python train.py --num_key_value_heads=6 --vocab_size=24683 --norm_place="pre" --attn_scale=0.125 --init_std_qkv=0.0186 --init_std_up=0.0186 --init_std_down=0.00318 --learning_rate=0.00171 --decay_shape="sqrt" --max_steps=4689
Each number is 50 + 15 x the weight over its row's rms, rounded and kept within 0 to 99. Layers, rows and columns count from 0. The size before them is the row's rms in percent of the matrix's.

# layer 2 attention value, 384x384, rms 0.0472, rows 133-141, columns 0-191
087:70 45 41 62 64 63 26 48 54 34 44 51 67 38 38 23 57 65 52 73 30 53 41 51 54 49 63 54 39 04 46 46 65 49 68 67 77 32 74 71 34 70 40 53 42 52 60 63 00 23 48 33 53 54 66 49 50 37 55 42 67 44 86 49 44 59 44 44 32 59 51 69 56 51 69 39 28 59 56 33 67 45 39 48 31 52 83 51 44 47 81 38 53 51 46 49 74 40 49 57 53 53 65 16 52 50 55 50 27 34 50 68 21 32 69 41 40 49 57 48 54 31 57 59 50 46 18 54 56 73 50 62 35 49 41 60 60 67 38 76 67 66 66 66 64 66 33 55 58 28 47 37 24 47 32 24 31 54 45 12 65 43 53 55 52 65 20 45 64 38 56 42 32 74 39 74 44 38 38 79 56 74 39 52 55 34 64 49 54 47 50 68
089:25 58 20 59 40 61 39 47 70 52 43 49 51 53 58 70 67 40 48 54 42 46 62 70 33 67 74 18 52 30 58 45 51 48 52 62 64 48 52 51 51 34 14 49 30 32 46 47 47 54 73 70 41 70 53 42 41 63 43 65 73 62 40 58 55 56 44 51 36 39 65 51 40 32 15 47 66 52 35 55 44 69 50 58 37 65 50 49 51 25 73 46 39 60 41 52 33 58 39 53 78 74 42 35 57 46 26 55 68 83 52 52 44 42 49 64 54 50 30 47 28 68 39 34 48 49 81 52 48 58 30 69 78 43 55 43 63 62 40 60 58 36 47 52 59 41 48 42 18 52 43 57 37 46 54 32 35 60 30 43 34 58 73 54 69 47 62 52 45 55 58 35 69 59 38 66 30 78 27 58 59 38 66 63 60 49 20 80 91 81 83 38
103:30 41 51 32 76 78 60 52 50 40 44 32 57 52 35 37 43 51 55 67 59 50 54 33 45 28 26 81 57 39 52 10 58 54 85 27 44 51 55 30 65 66 85 48 30 65 42 32 40 68 34 45 41 55 61 57 62 57 63 76 44 37 50 60 38 63 46 38 45 45 51 38 58 43 63 54 43 45 52 66 45 61 64 44 37 78 34 32 47 40 47 53 64 32 60 39 30 38 51 51 38 08 70 25 64 26 51 47 61 66 40 33 50 59 49 56 63 65 43 64 53 37 52 62 70 58 53 51 44 53 66 49 90 35 62 56 50 72 51 43 54 28 59 62 43 37 18 45 38 72 35 41 31 44 42 46 36 31 25 56 68 50 39 49 83 70 52 48 31 43 33 43 36 43 65 49 46 51 47 20 54 43 74 81 47 52 54 54 41 87 31 35
087:71 55 31 63 26 48 39 42 67 54 52 28 40 59 54 46 42 30 33 47 46 44 79 69 44 47 49 38 47 57 66 34 37 21 77 60 62 39 40 45 29 66 48 66 53 45 66 52 49 67 50 64 41 42 14 70 37 57 42 84 76 67 58 53 32 51 27 49 30 68 65 66 25 45 30 77 76 36 65 36 47 58 34 45 58 65 41 59 60 42 70 61 51 65 64 63 32 39 00 43 70 64 13 72 31 46 44 26 69 44 29 37 62 67 75 43 58 48 60 60 22 54 33 57 36 45 42 54 41 62 40 54 73 64 42 58 49 61 44 47 44 49 41 41 66 80 43 61 48 38 81 37 36 49 68 11 76 46 19 35 64 30 46 33 15 58 39 42 70 48 53 24 38 45 50 50 13 13 55 57 58 47 43 64 46 67 69 51 62 71 34 71
103:79 41 35 46 12 50 41 50 49 54 72 32 46 54 67 39 31 52 24 43 42 54 53 59 57 54 51 78 50 52 48 61 71 53 37 66 62 49 31 40 64 60 52 69 56 38 59 36 96 52 45 49 52 58 78 57 64 20 46 59 47 73 46 48 30 44 74 45 38 52 61 74 48 63 55 71 74 66 60 39 55 36 28 44 56 72 58 46 45 54 83 58 51 43 76 56 81 50 36 50 24 84 30 42 40 58 45 40 36 30 40 68 44 48 55 50 73 24 42 35 45 58 36 51 30 48 35 58 66 27 31 61 34 85 63 28 48 54 44 43 28 63 64 36 68 82 69 57 61 35 50 71 65 66 38 19 75 58 47 43 33 45 50 78 26 90 35 43 39 61 55 42 40 31 44 31 33 67 54 62 42 75 35 42 49 74 94 64 55 67 59 80
093:57 43 31 60 49 41 47 52 73 68 49 36 63 44 44 42 91 58 41 62 52 24 41 33 63 49 62 22 65 20 83 46 35 38 56 63 83 51 81 60 37 77 50 62 11 32 47 42 38 73 42 31 45 38 59 51 41 38 50 52 80 47 34 31 61 25 47 43 50 99 45 53 38 32 90 93 58 50 35 65 45 45 70 41 76 62 45 41 56 26 14 55 65 70 46 38 47 42 55 62 65 77 57 50 55 41 41 38 50 40 74 40 69 41 78 40 68 66 31 34 67 42 33 54 49 48 33 39 57 61 43 64 43 72 64 80 74 53 76 47 49 31 54 64 56 51 72 50 23 73 36 39 50 60 33 34 38 62 38 22 73 47 52 45 43 31 48 20 44 32 75 50 38 60 73 48 38 40 44 72 46 31 45 52 54 59 39 47 38 57 63 38
093:59 59 81 47 84 57 83 27 62 66 30 54 40 48 47 20 59 66 38 61 58 66 31 43 57 54 49 21 47 78 41 30 25 56 50 46 51 57 53 38 57 56 57 70 69 39 41 63 32 28 60 45 63 65 50 65 67 59 44 67 28 37 32 50 11 29 64 47 30 55 34 37 33 67 58 76 49 58 31 72 64 49 60 14 40 43 20 55 39 56 81 37 33 71 69 25 51 61 48 43 49 64 54 53 38 48 68 57 44 46 42 39 42 65 49 39 28 78 49 32 36 45 44 65 41 63 22 72 52 55 44 53 31 32 58 78 67 56 35 38 48 77 64 42 52 68 85 60 47 61 45 79 76 39 30 31 52 66 65 54 46 44 28 55 34 83 60 50 63 27 59 39 46 43 66 31 44 69 42 49 38 61 69 55 63 65 61 47 35 35 61 53
089:45 55 53 69 60 49 35 46 53 46 57 55 38 51 45 35 67 35 67 22 70 10 59 43 81 68 41 50 33 39 50 01 41 59 64 59 47 66 39 58 69 54 75 46 41 22 52 29 50 59 33 48 65 53 42 29 46 63 67 58 52 53 35 48 52 58 57 52 50 71 50 28 47 44 38 58 50 74 64 53 66 62 79 59 53 56 49 44 49 64 10 65 47 42 38 18 36 57 46 52 34 64 37 55 42 39 62 65 46 47 61 41 54 53 55 51 23 54 56 39 37 36 45 47 54 82 37 33 50 47 69 62 69 39 17 52 51 64 42 51 55 60 42 63 49 40 44 50 63 39 27 82 46 57 31 71 54 47 68 51 51 61 58 37 55 52 33 80 51 27 37 40 44 09 49 32 27 32 44 24 65 38 50 54 52 52 39 72 37 43 36 59
089:31 69 29 92 65 31 32 55 85 66 49 65 51 09 43 65 47 34 81 53 37 50 46 31 63 58 54 49 59 25 63 30 75 34 76 55 72 35 33 55 47 48 17 71 42 59 67 35 28 42 28 72 56 48 53 49 54 36 53 51 46 64 22 34 64 49 61 72 42 68 58 36 33 45 28 48 63 43 55 49 41 68 74 56 51 40 58 46 58 36 57 46 37 55 52 43 78 40 61 39 54 62 63 38 59 51 29 47 51 60 70 72 45 51 68 59 58 40 52 17 41 43 46 40 40 45 52 30 30 44 56 63 44 52 45 20 50 44 36 66 47 41 54 79 52 41 46 59 65 70 41 66 37 52 21 67 73 34 66 38 35 27 51 69 85 49 40 58 31 34 66 38 64 43 51 46 52 84 52 61 34 54 62 65 40 45 42 57 41 27 47 65
# layer 2 attention output (transposed), 384x384, rms 0.0369, rows 133-140, columns 0-191
076:25 56 58 21 60 51 54 68 42 37 74 56 63 56 67 73 40 47 32 53 46 62 36 48 43 25 43 50 82 64 71 69 42 53 30 60 40 56 40 46 56 36 44 50 50 31 48 23 68 74 46 44 55 57 82 49 34 43 51 79 17 56 49 70 42 61 69 49 66 50 47 58 55 32 50 51 39 42 56 81 64 30 50 29 60 52 59 58 37 15 67 39 41 42 50 47 59 67 71 64 32 52 28 83 66 65 53 68 50 62 64 41 57 36 32 44 41 42 49 63 55 50 25 61 61 57 74 23 27 56 77 33 71 57 57 67 43 66 63 61 47 35 55 57 54 41 72 38 67 43 49 44 68 52 89 74 38 44 65 71 21 36 45 59 74 42 75 54 36 47 68 52 40 50 62 37 60 42 62 54 37 39 46 58 39 65 62 59 63 54 62 37
087:41 59 52 55 60 61 70 74 46 50 58 63 39 44 60 65 50 34 60 53 55 50 39 28 09 40 23 45 57 55 52 43 42 51 40 33 49 59 53 64 43 38 76 69 60 38 53 36 73 41 57 46 59 41 69 30 24 43 55 54 49 58 56 46 49 34 64 64 53 60 21 37 34 73 35 40 62 37 56 53 44 43 76 44 50 16 48 73 50 68 44 49 34 60 36 46 64 50 64 63 48 12 34 61 45 73 84 01 25 61 41 19 48 76 34 19 44 47 69 78 31 81 59 50 64 29 39 43 60 64 52 33 42 67 60 44 71 40 44 29 65 46 71 55 30 52 33 53 43 33 30 41 62 49 52 49 41 66 52 96 57 41 34 51 36 71 31 20 54 63 31 41 47 28 77 36 46 46 57 43 61 60 25 14 25 52 51 57 39 43 44 25
093:46 52 36 52 48 37 65 68 52 33 49 42 48 73 70 40 83 31 59 50 42 50 67 48 61 62 65 60 26 49 34 53 40 23 40 55 48 68 54 49 37 53 34 48 79 57 73 24 66 60 61 40 63 29 47 75 42 70 31 37 64 50 18 48 79 56 60 56 47 59 52 35 24 44 61 81 55 48 56 32 63 33 19 56 65 28 55 48 23 41 44 44 47 33 37 73 42 57 46 68 72 55 45 81 41 52 32 62 37 57 38 55 43 44 69 30 71 30 53 49 46 27 65 67 57 54 40 54 34 56 26 50 32 71 54 54 54 40 64 52 20 47 35 52 55 16 68 37 25 57 50 78 59 53 61 66 41 37 38 58 39 50 46 63 40 29 49 59 63 39 41 80 65 65 30 29 59 57 60 39 43 58 34 24 70 61 61 62 37 55 36 63
089:39 60 41 55 55 25 42 66 33 59 62 40 55 38 64 56 57 76 37 65 41 69 13 39 68 82 35 83 49 43 36 54 53 71 44 31 55 51 50 53 59 41 76 50 40 68 51 79 46 64 53 44 47 57 88 17 39 42 72 42 37 74 25 41 50 53 66 40 60 35 51 44 61 49 43 20 59 83 40 71 36 47 35 62 29 36 66 60 43 56 39 34 30 46 67 15 72 62 96 48 42 67 67 64 60 41 64 50 44 69 78 44 52 48 37 37 58 55 32 49 55 78 53 52 42 40 44 21 50 50 32 57 30 43 49 66 45 45 37 55 47 58 73 54 47 45 43 31 41 22 20 61 62 56 29 69 15 17 29 38 51 55 14 56 60 46 35 30 41 48 45 68 34 71 55 40 71 54 44 46 27 61 63 41 50 38 50 67 53 51 65 43
096:37 64 47 36 64 38 12 56 50 67 56 63 47 25 49 57 38 44 39 36 61 49 58 58 81 40 45 38 54 59 49 41 33 69 58 62 34 64 54 57 97 22 52 41 42 57 27 62 38 65 55 48 73 17 35 48 37 44 46 36 42 61 47 51 54 71 44 34 37 34 44 39 51 65 56 45 42 50 56 52 48 50 63 69 33 37 87 22 69 41 32 62 33 69 44 40 40 47 52 51 47 48 55 59 44 61 47 42 65 63 66 72 77 51 65 61 39 63 86 54 43 43 49 29 62 46 53 54 25 59 54 55 88 32 46 65 71 38 62 35 60 45 54 79 38 74 33 47 54 60 47 26 71 38 49 62 51 34 46 36 56 47 44 45 61 28 57 42 73 54 74 51 50 63 33 40 71 60 63 39 54 49 35 53 67 43 43 29 93 37 61 31
090:46 68 62 16 55 34 54 34 52 30 84 74 70 60 57 67 21 63 34 20 39 53 42 72 58 46 46 76 68 34 54 58 64 63 46 27 26 29 54 42 46 36 40 51 59 57 58 53 66 49 53 63 18 56 49 43 33 56 53 49 55 49 48 70 72 62 54 51 58 42 63 49 55 60 35 39 71 42 75 68 51 37 35 29 32 48 68 54 33 57 83 49 57 41 47 29 72 61 38 39 48 58 45 47 64 54 37 35 70 42 31 50 60 46 65 57 53 46 47 68 59 56 51 80 68 45 60 64 37 26 45 35 64 38 34 06 75 44 30 35 45 47 37 46 49 59 45 70 64 22 66 46 63 25 60 44 47 41 60 72 31 80 33 45 53 61 47 56 66 48 23 41 55 59 69 60 85 39 55 25 62 77 53 62 26 48 47 77 52 53 43 81
099:57 72 65 65 35 22 31 66 43 53 32 50 27 38 39 45 50 31 50 41 58 49 46 84 36 58 56 44 62 36 54 34 50 35 47 70 47 24 52 66 30 50 53 36 39 77 26 62 49 39 36 45 26 25 41 45 31 62 42 52 43 62 49 77 90 59 67 58 37 70 26 64 72 21 42 46 13 44 57 41 44 67 37 61 47 81 61 50 77 41 43 56 34 63 52 65 49 62 34 76 28 49 28 69 62 53 60 40 41 71 61 46 52 58 58 58 57 47 41 67 44 56 52 31 46 42 53 52 40 60 60 49 63 46 34 44 43 36 78 36 23 38 51 83 43 51 36 63 33 32 75 20 44 60 71 39 45 70 26 44 42 68 33 63 52 44 64 55 39 53 30 70 57 82 51 72 64 55 50 49 66 43 52 51 58 63 29 66 79 56 14 57
085:60 63 52 45 61 31 57 53 44 53 63 58 44 47 50 68 66 58 56 76 55 21 59 27 28 67 62 55 30 60 35 74 77 40 36 61 46 54 80 29 36 56 50 30 81 40 51 59 40 24 48 30 69 48 52 65 53 50 64 55 57 46 50 43 74 68 43 42 55 40 53 63 91 49 58 49 27 76 18 37 47 41 49 36 29 58 29 55 58 72 75 56 44 68 42 69 64 62 23 38 54 61 44 62 78 21 68 62 43 46 35 31 71 38 55 50 60 15 21 67 41 53 51 84 57 48 56 62 31 23 23 57 58 52 65 51 51 19 44 40 34 33 37 22 76 72 36 47 20 34 42 49 75 38 49 33 52 31 37 65 61 37 47 52 38 61 60 20 32 54 52 59 73 46 58 57 52 45 66 70 63 66 55 49 38 32 41 24 62 36 56 49